Each number is 500 + 40 x the weight over its row's rms, rounded and kept within 0 to 999. Layers, rows and columns count from 0. Numbers have three digits each. The size before them is the row's rms in percent of the matrix's.

# up: layer 8 MLP up, 1024x512, rms 0.023, rows 811-824, columns 64-127
# down: layer 8 MLP down (transposed), 1024x512, rms 0.0214, rows 811-823, columns 64-127
# gate: layer 8 MLP gate, 1024x512, rms 0.0235, rows 812-824, columns 64-127
up811 095:497423505564475546470477452516522438545486478522565527477514520484499512460551453467522492462548493559533474457503533479591475468483509563471487544516554491485579465549541569485526541432461472
down811 098:530453444540484531440517478508549446448485496514558446452515490534498511521558433501478475473538493507557514489525449397410501545516449469508550499465491547491531541554510480510468468527430486
gate812 102:442552543510505537493503573430553511492473518522497511540558487463519470414499509507551501503521468450542502514430503498559430420527499541458461501528527580554436447487465488521553545479586479
up812 100:482580520523506549521482516464505532446452452468450540480496470504446520542561506531428549457522444488501546473516467605519479456480525484509541427524483532478460481465538541515482478405452524
down812 101:495530513469570444496578520485426520448579558512440563521540518466477435578574488455487475489432455512491592517575503585469510466483470481544489504535538522544484550460523476537525472573454506
gate813 105:490497495528534476516501473552447548513443451462528542500464516499397617522572498487497475476557435533581531531456580521470575424491440539591505507508441512514501559500481530532470542539496498
up813 102:524614469493452571460415480402528535557461524490533494473509595489525510540539489533480436447474499534488511476473490507465514507507483500482512510544545587570453540560496489489484531470513495
down813 101:584545501531562557502523496491486489466451533529405543617503496491491534478508413486525505505540553502468556456508497509469513521513499487544546519492399458479479537504525550484511439518470462
gate814 104:528470525441541524520504479548471526477521493517517560540507501510489556477536498516522539522446485395526492500498509515536432496513531475534485464543500510496461533489476497531480444535552550
up814 100:506430562467447524421470520482465454534513519488483461473459509474578488392512571487469480487531550469472522554505550502525494487540471539505516492507549519404512516528508383507534447450467494
down814 102:516529600481479512520522499562497461562582465510490454472521445515498459454531502504496545465505511496494569488514477544542450546444493457424458499495589565499501474480493480490474500507484513
gate815 107:403479496498522478535456461513555528493434438452507500439500478484473491489478537465434558551511473474503576486443464463472441498463534526522483535493517486488464478521450466454540505546511503
up815 101:567531460489468439503556479494394486522503476509493519516468476418568520477466433512494546459529533486495559430547497469450505525474570487514550512531481543576458548491419482439439509521515429
down815 102:437517496464508593499466457491442532474526468471510528430581475502486546466491470547540411448484528551397536556562472463455454542498593510493460448468487472554574475483515485471476513547457489
gate816 091:519557496517499578405460549489487480535486491532517438562449513544490462547458521493457477508545499496494496481464522578448491502508538475537486479477545528548510475479512504572593482492499392
up816 093:475537444430514560496515509538446424611443518525499405479465519546541374538478540508540470536578526540552468491423551515551514457523525502452520511480392504515482473476458513577531497503535479
down816 090:507495527526513455513509494502523502434495496525530530487523501468496568477476526526502629498491512540530543452459459454474496528471518497505512492491502487447511566482422494492517466468487515
gate817 099:525480486480451570481485526542434495514473459541565500473536451516476505549536451498482454507534512478523481473482484466523547533435479546559489462455533565509495537520510509510481486467542468
up817 100:530449520433499491421455510487443518530544525500538452520462486491538484482474533518535501473484499491452417508538517545402495462596499523453483446489526468492514463530457583490560536509411487
down817 100:542552518565485603486442506460477527499533391525493536484505523497520457456472516430539451477540503583516469487496474551492486482499492512568438376431482563493497447512473504443486492492510541
gate818 093:557542489591470462496491478523524570416471481426528533432511520543474473536533500447554456456576477500577570489488500503538559473503512592535527475524453596553470478601475505488523429520502532
up818 095:463509564474495479481453517575400511476547495520458500573527516476488534550528458496465525498496461522521462484499459501467517508472494494460535498564446508510549542459533519563505484469477506
down818 096:521442450506493526463561474479511453546494404549472545437489530558598527451400498495459442497544535548515537517481483457488512463499487454473524463563426475528451537480556436464508519490539493
gate819 106:493525503490457522552507514500413451519528561488560561590461587530434485524526455522456444518456490442551484527502567473482527427458466537495450503460492513500491437464467559519468559471504453
up819 105:552456536542562518498516500561567564597448512448507551453535502553469509450498493500478501479557445435402494507541531510524569433582456426437497489537477502489504487490456471511525479498436526
down819 103:517494501508459559531495480436511457429541462532479491520450525486475525491538524494518508457544475464464517514468418491419555466537483519490538464522446513530548469514435402533495403502491499
gate820 097:448547450512518501519494448486514506520477527428556495508398496580566443504527511498536453541419480508505563578530510479534422434510510530556488449546439491512478492554524488458495447589511482
up820 096:493512533478443509482533579463570489478507464558562509535529566495525502487491462428504441517513479482528612501493490549512488473436515493498477484490473477550551434464510448503538546492535511
down820 097:536459513511473506546504512477459533420599522517535510519473530455511580497452497509524558457550502535561520555492538561511524551509467497488507481418551501502513511540491549450484515473518502
gate821 090:537524522500514436568527526482473444530486493445420525499573491489547445534553517520576542528485461480490526493522569542453495552422569471411566434519577501538520539494540557552513463512478513
up821 093:452443493422490455554495430559449470553451502475504491470521516526515508520486539516568526548512455501456468566474498533474467566447497479436480477505589493459519550508484479491485496541528519
down821 098:477454409523370505503482517590530467510507489501516487485526537499534531471501567433484488470563468481512534555479516510414500536447486513530454575477503404557500459478477508486451506471473501
gate822 098:505527492497501473513551533487541442553556542442501548564557461545451540521511469574506442510483498469517509568535436487437500493476507527447517480470484489404442539492525510477565489492552472
up822 098:502500488595536550485524527483496470464520473497508522443474504491504521537480612531491513568495497500421583422492517538511508476473562543470521511498463535465544516545473493507476456493496532
down822 102:484517548535502565492420535508464581411470435478527465530504521538550402547476415510554512528516471508487529521454517502486576536526563581582462500463469517544503550456441423486500487479530521
gate823 100:490503480520543515525516516484518482517475554484495492510461482449447478518507498562535481546491504532529500470522470544487502522417489505488568476481468501509536515497535528436466544497474496
up823 099:490438477455506531599549437550444558502490552578511439519627536499487463480446486489548557471571538556555453558433413548525548579529457507532531576494512530496540495469490551487541397522519480
down823 099:511429492503531534548388526463526575514463542464530533472497563527472498552450413531495466454518519475517577488475452508505504578493498480485465505465468495530524450525491513476498459493561453
gate824 098:493554494481527526546560592393543531566503484471478492476530478476509530506510503526538481534536541424459472564493506561464541480551489481487468475529537563453553422596530499536545458403431509
up824 095:477434563488526504470534500496503522413478521478485499486464490513535523560497472436536552567539514510489493403511466465500557426565494541529472495521528472455479496515479514379515564583505504